Weights of a small GPT-style language model, trained from scratch on English Wikipedia: RMSNorm before each block, no biases in attention or MLP.
Each number is 128 + 32 x the weight over its row's rms, rounded and kept within 0 to 255. Layers, rows and columns count from 0. Numbers have three digits each. The size before them is the row's rms in percent of the matrix's.

# layer 4 attention query, 192x192, rms 0.161, rows 0-191, columns 0-47
093:143161127120091124123175154147207179147140125145169118136136139180091089114134137085077106130097139087153116187112153139095141072167131159146150
098:104089175117131101141133081090140124103144116162146080202153082118209121143073193146080140133157147141110111132158084105101163118191048123157138
111:103126118129141124145123088157100092193122103166056142147167152098094105100186120178121128117117109140127139096121115177093115067081119084136147
089:167078138109103136056150092080163168098156121132184110097081061099104110153079144116125173153161118100161152165092124113128132157084105106183118
170:144087131132112109149149163178150171118149154164082106149111100144090173124121145158080155134118119148117133135172086119103147080078128165200121
086:170096158119186098107150068149106169132106108102120156075063128159062106090075108068172135133146122093138143130125105177210075119039164199068056
087:174128148141170193133119175127123140124074115105140120114099152122090192171093127108121124099140119142138125143148120137169125208086171136119130
116:079174149096078116148100127079087081056172103099231127132145128137190094117131161161104108143150105144092139138121180133132131136175115128154101
114:173116093159148148150135159152133181104123133137072120123129120104053157126129171133084172106106093162167134107136077098160106078054106134170107
084:114157107193093119173072124132067093142183135095114113136111082096137149109143138143150122141141132201113132059135174143111146103157116168095148
091:113103132158177120111105140145137091084102131140012126184136098113122185146132128191153064086142078155112164115137147151147172113113171140124122
097:075122144098120102065140158083126102125105145110159124050078076113119113130164117096193143135163107072124161126106171110171126164106187138106103
084:109093161157113147187144172137080117099126141139132126106095097146151173122111131116138139168151107133141151070126086110149116148113113130130102
078:124120148122107121129221176134170165159146139127180112089027143128111104179073139073155145152105131105127124148115129095120101200076098139167142
085:168086157179170120176149109110128145119111108109067180189081070119089171176103099108183115088136137139124105147220062133154153084124160181104107
073:074155129105117085183064085159069089114120154126141135174198157128174115143154114201071154138138100145087125106100116121147108092196118119127125
079:181083119178084148114197145128183176174140138146122164112077080174117118133095125108182080109130121095176142142163121163119187121159176143144131
092:096176047109074118117111159083154139159178089142176147148163151160146118192130173133173123108125112118133108167107178173054080157176156070162177
094:034105129116086125149098141117109110128153126166139122232129153077172169191135149183137096131151154185114123126141154164063139093164137081189161
092:173098125178142122097148120101142187199148103117109125101071071115094149110093125116179089114112131144143137100177115166139163102131137209098101
096:199117131139176121124134116145138135213141138120073161094118152080133122059111078166166114127125159197133102122158080151137135108125079153107082
110:083113119143167127127085074142106146179136120155071148137137115097092145142172112131182111089117121163138130102164086150135120065148153124061103
098:074150117082126106086167087094116090161134107145163139102142147166157055118105100141126134151108136055071157151099146174136126121171148108140121
077:115143123177088139111151144104152155147173070114154093155050089092153175120109158121160084118111129136113147123147168127080106133124142146139154
100:071087104098133117138102178109098129104125121128176099192123091065153133194098199117106091140107090167104139170126081106123079121131138079139141
100:129078151158153161116146158164146184182091153176105159111142147112056132131102103097110117152120109124200128126106097112133093116082118102150165
088:201137150135156108149135127165125179171122187110102159108104134126111114090097120054126158135125142130169071097164066146124175069139058151094087
095:087143162109135140096070104162151170050119138058120126123149143112171156132132129125116136120124125147100105145134132045120110159131072114118094
096:117111144159152130112158131177162136179152106128056106145106076104094199120149126137162086112149130151147168083169129111099154094095125150110142
075:233082165142183115127134187146167188189116124163106114117099102099074138101140134123109136135128174150161112169177085103153171144107138175115101
104:069168112112116119150087116171099134082127119109129157127144145118142085162174155105098159135111130176125120135134132119118103118207103101143115
097:123120112116149130126141068101128080174120123145151153120149132147113094074166078141125103120129082072116164175113149199141160100124170132117121
091:178077154144121143085173111028167153111129042154157091178124112154126148130118166122171090085163149088128134194156125141161112149107180151115171
085:145165114120163113178077112157106118137144135044144108070104109072128104088155101075134153106134144141112133097095157084146092116103114157068099
108:104147104152120129135072117128048087128110118132076141138191160098112135150187126141125120148114108170110124084140105158146109101185146134104152
073:102139123088175112076122121101108055107127108127077116137155107133202153145187153174174137072123166113036104109099127117142132150166199158021144
110:082108146161125170125110117128082048157152115187099093103175127143139137124133147227147093143147102145133131084114149147143127155074132132126161
084:119105152139119105165141134164126128123108106147119164069120087154087059076149126064112121149089113114160132084143142135079120092073140177144160
093:137116125149139148115186124128149157148132131151153191135096146164075134089102095097153064112138098094162168146138180202151161139106186118119158
103:103120121112238124103197069170152128192104073110099131119115098124086124098116080094121118123115103091101153192116122104164103121099118137039139
102:166152124132096148131115180132109112131101169153124111057141163130113101076109127158094179175130129110167146060092160139128132164105120144165115
093:115115119128100155135127119150176140186159146180112103131187210122116099163121118133105166104127105089158120126111120168128129099103145059155122
078:075137145196110151138139176145120127130072109090171124135082102140105144146130109071201106127150155177115128133202112122132080191111132158122123
108:123142141136139123137172149123143137161123155175086116192141110145071134131113135146076122131121130101124131132127099152122138047140140156156142
077:112121139073174102084098147121140103121071122164083118168204141108098105119163141149084137119113205117109149155116090114122125084198160110137114
085:209086100144089081114144106140172195124117164100185064174105132153122118121134131047115205111120188078125128140155101128124130156104091136165143
101:032127104141116118128088113144118089211147143146120115152111121072128144143142122197153118112142172177075151109131114137102110088149156133146132
088:100117113133144073126088080117094116181129114103081111110084044085143141111151125170193106090134128135088125104137150143103155124142143179074127
085:124043155111198084164137130155100135160109081184126117210091143102100174206101132141132127107148137124100122197177068193148102110115133159162113
131:194093128082169115111228114119189161151123097146138177134105128185072126107089102074118131108125105046150125180145108157147158122106147132127140
088:108155096157067146159112149139104077070140153100170112115127133166192187148172102169137144129133166164108108138142140130103119180139103135179159
081:139077139135126142099199149095168107146108121183099137184129106153098150130112180136167078133148105066143154145119131184124149135112173139157148
105:168118138119191112100179071085102121145098100133140161114119102123126111112128082098157151106100129076096114140133104130160131144179147162035119
062:105109159174089167114212159101180160167149126159141146152044101110137156168107144114183102120184109120179149124186139156085138135133164120167134
095:162109174102148146134092145142153150089103151107121097094165128074127093081145095113069196140145164161195104092103105017126121143095053097160102
095:174116145147146096099086134153179166142122184085111128090097132132153131161132095132151143085104164176141051152155052087085163160156092138114123
185:171138111122099131144162180159136187096148125173127150142111119164077138098116157129046139140100130121116146149167101121118154060108146168198121
067:071155119084143093139044067141057069114125124084137146134172146150161107119152131160099147128109093139055121125098143126161121097164094098092100
082:154186145125158132155149132156154120099135156108043157091150133171123113123105113117142110111131042118171133113106167124136179128110119125081143
076:145121142101142116136102089154102084135038139125101106154132154131107138057134152127044153143157143113117118118116072133138126092102104158105097
093:194175113120088114110078148090117126045101116127148150165180195179144079088133167103074172148109169100169127123120167142172126110166134103167112
108:104155165076107140090177127090146082111099142139172125084140181181186085143091128162116136147163124071129129135070173130156123173147121105155119
115:134119109129100129149116137177127201110187071144129136155162113132068114124099196099067150135071131179112138114153114129114104118109112148140149
072:130154117198096140094153147068128182070139113116134074086155088182158109186109140118158111129099138083106088111092119103158124153152172157091148
085:095157092126125149156111115117097157138151120141154086133169130116225137075145156165140106168089152154094159076103147118093139158147091089149089
084:063120125155117161147146131098091105101104102173151128160116118153126140176102134142145119117103085143090126093157140144158133103085195123132163
084:145096148106170134140160116091081164135125106182133177168157122063148119066170134112173027142121108081152155092152159210132148090131149109064087
088:169115079104144138141102171122107054100122136132043126056153129162111085099110105163096146095111091087137183069089181142140143142170135143072141
076:138072111103155092102161090125179097110095088081120147118133093151103103121122106138131128116142048125168108128092129124190120088112115131084142
108:118148089136091103171105144067111134051098180078159136144107127160179156121127127106139139126140181107093164100114123094154132110177100142158132
088:140140166065139082090162096142190097158075115103113119072132150140130100067179078137127176145116118035125140187134161134136137171147118113111111
086:175126123098164063094190106143187165141127056116136132087093098111123124129152151098174149139145123126120084149154152103095133166143118102126158
098:166098186098115159060180092131189186163109105114155155107108127180121140151119114166151107132100049102156116208130097150110148135122131120143146
095:119092173119114154133147112122120144192119136190058155129141116109079149153179099210096103134111114139100136084164128135116143090118135160146158
091:136173085094141148140158153131133140161093138153100102110120113186118114150128147203125134096157113102103143123093167172114111163119166124146126
082:120074172128149117131139164093102157112151135184065164106104131131065139186183109166132120075127074120163131107217085100156174137113141145107170
083:115144147153048161075162175143138114122151182135156160135133155167155130200111148156092139137104173079103117108090158142112183124126102090136178
088:135173122102179103189070136237088116156106171103056111067116192141102113077099097171105152119140122112104093042085116115132111122144114147115162
123:151106128170179094134173110095160121191148110151100140127110127156059091094129084080158100110150085111150178091126114175155122096110175160079107
090:107083115211106090117095135168128183197162112121079078163096160099108171130180145117123136141139193192183082113158101089117145068142085154116138
089:188124142080145141167132133119140087093145099152181172096127121044143116080151112136129108186117107172087138044151167089147106142179070133132062
098:112105133083120152119188125121112185141136106128081122092070043100087144070105104066158121153120159121159139102112092117106135077143145157096164
115:135075137115184114138102138153095147138101118171054137146182119074097172118169137155117090107118103206136136081164080136130119053137141162141110
109:158116160141131091147123120154140136109093097080135151103097098111125126080144119054156125152141123129143109140155103099153111125147093155063113
101:104118147104147118158086120117078140103148097128130103134145143082174097072111105158120103159109077163138152064119147064152097126171069116100112
072:124166092145069155105098141069141109120185119157176103110143125133199115159107129118119118140136133100112140081103231104098161189113127077186137
085:229096113112148081096136164136041153079111141084153117148048135093124118141149170078080163084147215145134088123130085118117114152132133134152121
093:151083124170125112173125117129077144111152112139088137157135087089069113075152165122146112114163150157177157078140109142183126070119151141135122
081:082142138191052184132066109136146092184147192129127148172159151117133128159135118133116118124133134142139170121063093174122096138158132150160091
129:098142135084052162105140134097163153077157133119224105127118111193165102155054145123125132136101154092125136144112184099142117212130110090159164
103:157090149121224143174148075157118088169075111192084092107167123108101109090169086191114079148118095136127077109177089149150147067103151191109073
110:065139109151048154154077159126155115152154217121087131125140119126112154156123136171072155149122171175113129098106090085088127108149092125170116
139:120124128127156115117134102188147095203126166157073141129121134093080133095137102160140088130095144141159143083104103147123147084113137177118153
114:186120136123106116148161123085161118084136151098170152141101134150144082120109135079151137108128148086116152170139124164118149123131146117153138
091:113121174160160142123088097138087112137078171151089173163200147106081133115141143181128140101123120120121151108126093128162147063109133157127082
090:122162142065172127104160125182120117164141129146088127089094143193082124125148092176140137108147057072084132151122142150126152162085114082122132
094:217130131152124129136105111101106077093140198148128148154136194139129123171171136185052162165153161177119156085190134146145145139109152110132130
084:153143106104129137106124148088156091107093117131153082163143156140161138148198167169116114084136086064132098189111120205157123109058157131175119
106:139200086120134098169118123146128135148132196110080146127134203126171123075136115189075163174134194133077093071120145106111136146163099110129123
093:148156124112110143054172108123135144178099077089155095100109130145161106061108118075172126153123079061136163109059181129107138122122125123146103
106:098148113111115140129085165142118153138162121169119113179172137083144163163139178151094084106132118226143113081138101117111126129164116132166124
099:085134148145063172146088146154106115070122128110183154121181117157148136168130116127126152148158126103126145161105150113101130172118131094171128
136:177117147111161132111185113092143114129088132176121150137116110164130135105115116141155059090131101057138159130122140193163161095118185162135112
122:115110100125120153133104185124110157099142116129096049212149107122148184154152193168125116103119147199127115118129081116110088098164110095148145
130:095160115156076124158065183132087158077151114103164122131143153099173151158182177143082138131111139214097121105141128097132110142138091082199115
100:138118066144141120093140194172123159142178127114093067145137163131122159116145131108114168135132182168155140118133140110050130160108109104096190
093:132120137194089081110182121123121172219136115125140132143090124169151128156117147144159066116138161078172141094098121180117140149127179149143168
116:165101137155162112138043091217075136129113122049054122107163103071094110104158134099123160140127105186156117139121078110131101086133084140079113
103:145126136118043130065100162143155158160105157091208122130077110166164125141144154120105130159105160084138132182162125127095129168133105061175209
128:085130118121166133136096105188093098215132133125031122085129104118088130100132090141160096136100073135100130100118099153099143096101103098101139
103:155133111113113112094222153065144181163118128124145144119081120162112170159116107119144096115118138063113125150145149199126131150098183159142127
074:178068112093156114145135049141160117157089135066134133146085084102104102095171117108104101139137112114171109132183110080142079101145120131080085
152:132099108161140124128078112147117153140134147139035110136153103094090155095132142160109140145103126183153120101138100120122124051099098139121123
099:088129117124133082114150129123130138121129096083162136130104093133143128077095115020161120129160130083107128158127152111118140179160148162123092
097:086200123122094147153112096171065070095128153134083117120140137129138128125066122197107135164105130100094081122088158156113149153146104094132122
107:109124131191057127140084185158171162131150195150109159133174105099117162165165143147089145122123191191145178107130086110083120098098102113150138
118:119138125100158132103123128159116163183126095139073090171135137069085131086158120135059129095101134145112088110192080128113108091111117136103142
098:126112145107175133151175080129198121195125134094116133064142103117062067074128047078163156130115122077124162156112106108106115138115140123126129
085:105175150099085136043181156068162183161155188174195079159108143160098115162080191110161125138178194082123095137138138097061107189104109100205136
099:049125118123098131170091157166098075151109185091104112126173137117076106102125116182091167122092108121104142125064121122129152124102073113161107
089:158197061100124145133108120144090107118135179102134082128136160105173128078131111128103164108179210157091107078136121069136105131176110141141122
117:142132138180081112156084173144139101045136162103152115174137164110167135191150170161099152130140100167132142139128115124129132162122108117187099
099:105128028063145176164132186097146137067142119143207096110126058164153127156101158100134123102126145118111128121142175064139119207143145105114113
109:152096137161135157096182102085150139171128084202127171154116089166072142132147107156179074119145080113184183120150133199153152088128196170111150
109:122173118129103123146073170130093146079098141138044101170177134077124173133146154150072153113156145211128148088127099133122081103144093132176109
080:170116153138182082128106137138100096096110186057119127166148142069103127099139159132068139101156170193089103163164131156144129103131137160082110
103:127114115134116110155053170166124111073136137118179108142147092124172137180109163138104154122131159141124109166089092110112083167142105113197115
122:097121153119110146162031118147090105125132123120106125128160159091112154163151151169106162127091112183139089112155094070129123113096089088142111
101:052162050124109127134124116130077074092099156163163119107119111199180157178091169176134147083165115135113097099112117179110107154079100118173128
095:142077140113167114109201087125112123114122091125139137156126168125066137096125062100136083133134116107173101188152148144172104145185163139081171
103:088185105145067106156073117106136113091126162107240147130152126175219153152088143091127112136118133126089095096093167101126122209148070102170151
087:184211162136136159060197134138182170181138122141099172139162139144128097100124081147117163152134076123159173158107151112132123111030086149081159
080:130110216139144080065131119095078180148160153163140131108089077132138133132093171107158076128129065091165133091172139137138119092150126172076095
098:122110138086073171118127064072208136169138140079089085112118128110149097060133140114129158126069146149141081110132145128079145113181048136205123
106:129137146092126125138139189154088173102144112110087136146134175060146133127135099115112122156138141172129138160089109075106116083134136100121162
110:137119169127135177076169115122063139114133103129111090143173147095143110069136132065103075161129111133185133145129190126131114132175097096075117
101:123110087168118115130158123144079043151084207063125116091087170125143177125124001186169142105112115127124113097114146116101160171115151095151170
111:179176105103114115154131157152145168089117098140162103198138167128151142123138125157101099157187142124093131181097150137159105132213130110103181
080:116157129081167126222100140143109093115118086146134142111143116116151127129139111134109135145181126180108145133114156131153071179094099110064176
096:163041146167126137150108090162182137196119063102141158138111100114062111109145123096131153142061091117153134121161078135096109105064064137133111
094:140194095149153063153109144177136111126118160204145128089170143152162134144145120134101113157146180134051165114117111125161131217112132138125085
100:128070084148129136151086115112132071082096093129119157125129176143111164211184114171130193047137108168141132091121147115154152157166103103104148
109:142148077190133133080073081207132099145122192071087140094108171123074140119125085156122130147109139158152052085162107160146125157137095072102174
100:082124095128199127176110137182169136109113096157143121106144128113095137183080080154136099130091148149125116173149092161158150171130122158101166
100:075153073088138105143144169163100121109166122112105155104132106094069080093110123082133164162128137141146115113077120093098106037167149143107095
101:133160124126170072154178099205152158171057108108107112100148156114109129051108033112112106156137096122123166131059166120142134167091135121107185
106:094111103055156124150208160104143148072134024141083044178122114148155154183108151135137118114143108139173119141146156151159125177090162156107135
102:145115094138107141152140129081157136105122194073168140084121146145152145189099119132147136125104155115139113092069173111089119190121092063134090
131:116145083160076138072087147104146135084079151085171124094096131123127118187137123149130168133138113088078134147119159138136141239145096100145110
090:112170099127131164101095163084121084131099130174095132136171125120132117204127131208129113140145133123082130115124122146147155156097140121197101
109:129086159097149165138080096152138133150121073129126112129144151098110107075162148137102148152166098126172125178188171124157097136114032095089088
099:154120150110120174148140115134125068118107084144137093186122124125096139086069181104147106108125162140131083124173072095061120078140091191084094
098:067154159106096183146135156086116092088162072176129157187128153121151122171136156166142133104203106143158157112151167118132091098128153127120068
118:152086181090167105122189118089161144151095095112060075201155112116139147099112189157138109131106094180134104136118095118112120067140131119122103
091:085130161135134182097087079135124123144126146127159170086132149173156084192126145162063195116188088118185107176176084161117115138176116094113135
107:202163165078201103083164129080147139144100074177104088174141111130125127129136146098110099181141108125142132180149099122144080130164136166105156
099:127083160189083098156070096173103108142166196133207182123122126076155099139155113141096116167094113162094082124174139160096137146149128124153109
096:105150090108105143129156123148153144110126095146173081157112136175136119171101142086164111075118172121147092187163057088094098110159113106119124
094:076140159128116201066072143108128080049142131159115132131104114156133102159102184161113092156085064132140140108098156097151124096132117161108096
106:108154131106159102121145095156187133156114139136121180050149187182129069091118090068153173118119136063150103147093117105133160119156138119101132
080:157117111149145129121123206128132182113161034147101107168187128073107124132139107083188094084151159184098110143174153125094136153146180074098142
107:061077149084140140133113124162133129106109105123162146130135131155166142133146106120100106072114106163119064147096156101195069124110122161080131
091:088091110093120131146124146157102137098112091118155122075138143107143125116119102106133160115179072132146151155099178126216097153160136129080129
093:179145080159130081059174147130097114121125212073098085154104155062149194160158115159145113132137161165095160148104124131127131109171156126131156
105:098096175104117143115114136105106135122148121131169120036112101130111088053176115093184155148129053101106149154134152114139103139125097096087131
092:128168153147102118109096122075136093147169152136091073111164093105155117122126149101147080176127120106094147067050164111120140134151092105149137
122:055116131104160094156179168141100174145144138094091102136144112089162119111142078121132140154140122202137137163051120065143088066138159109107180
103:102109049146131118085180169176120103158114143151108102083105116117120112179135060173162046157124094101103123109088119158163127156100130124109151
080:146099072087151108122083142162196170140111087096131131065141127115067113123188121143093186135090091078104086144136114135146118184133126115079128
094:130122162113128160143117096118157143114100101118145164078194098096101096098092082063118135152135125096118090174145142097162118109110149134148095
101:118128116154140179150117166111148139116124116118102089149129077120030121095065144083147049134107126062107121165167081136090146075126153174071128
099:100099155156115138144103146102077124135184115095139082093129117110171102123127136055088160104108158158146100096149155113129097098148184162141165
119:128173124141088151108130132125142066134138154143110137162152173138144138221137144194133113130129110081045148141116172173102152138164160143171167
099:084149158153103159160079104118153049093111196107148101127164090119141130142125127148138136157147163099123185145115122127140102106124085210191132
081:132129125105114139091172118110056104143125177074190149139078126085137141138146115135129123178109146124161169093140192169149076086052120113171122
093:134087135128115136126169173132138124095072167070096132117111184153157162148116099147155151111137109099106105225095112138099114100092191145111181
102:159135100181125116132160067146112129122116126147177194114107132146119091080139106118114112149105138074074135152132140165087127155095109118177095
088:070112169097146128130143068050102130093152096111234131150112091109174138127079136115143128096127166097120109103160124173163122092118175181162105
115:084083123114128152056115083129125103144117128187160101160201135182113121137124197160099136109108120108155095179149135140095166132130152070155143
096:102134157107094142135139158138122102035127082078201148097130120171173110165066163096150103131115124105091118173094124088164109134109085092153130
111:155094142132082127051148146048106109114126165092148090189129079104132162163167176106122118114147147105138174163176160153132143084117147151190152
103:138202081150104105171134109082123125126159132151140148151168095154150121176137149174155127146094133123075119137103107139075138127174102157193044
093:178142062140106092080163133075144108084138162138154149196134127173093222176082166128112120092156158070067115144113163143112124203107089081078101
097:104148086131101076163123138188111098102097198078075087192169150048145158132144125129088162094113186144124135157123046132156133068169114167208120
127:096131086196081145167075130166161110115089162151185134145125114145146141157162153175129121135129146142095129072080136151124108132106112089204165
085:095085177114086134180074108140118126102124108154089079108164094137115141141186151093092138119126163138127133117129097102128103118154129138107126
103:101107120083149068093181141115087121122149123128074068178122116078128103138125146155105096138120133135164139154114103160107117094109196129160126
109:090126183144119153185099142192164100162134159113136128056130137124152073121097087142078186204148095099120136141110140097136110172106130136119167
117:099106136133168103139123199187061174092163090156101106166155115096148147123130149105084110147136149192149140131137106080130095073122161135161145
094:177105130147088128152101128069129076166188208123163142153136155125168126127185156175143149131110142099096084090161155170066121160115137116199085
105:107127152137081206122177169113119102110120125127178122153096154127168129193182114144103126118125126128162141121121197136161142157065172138219104
111:069093108139156154178117104146084133125077089124113058125158137141176110140094124225146059160105062137121101092133148166136115170124099106153146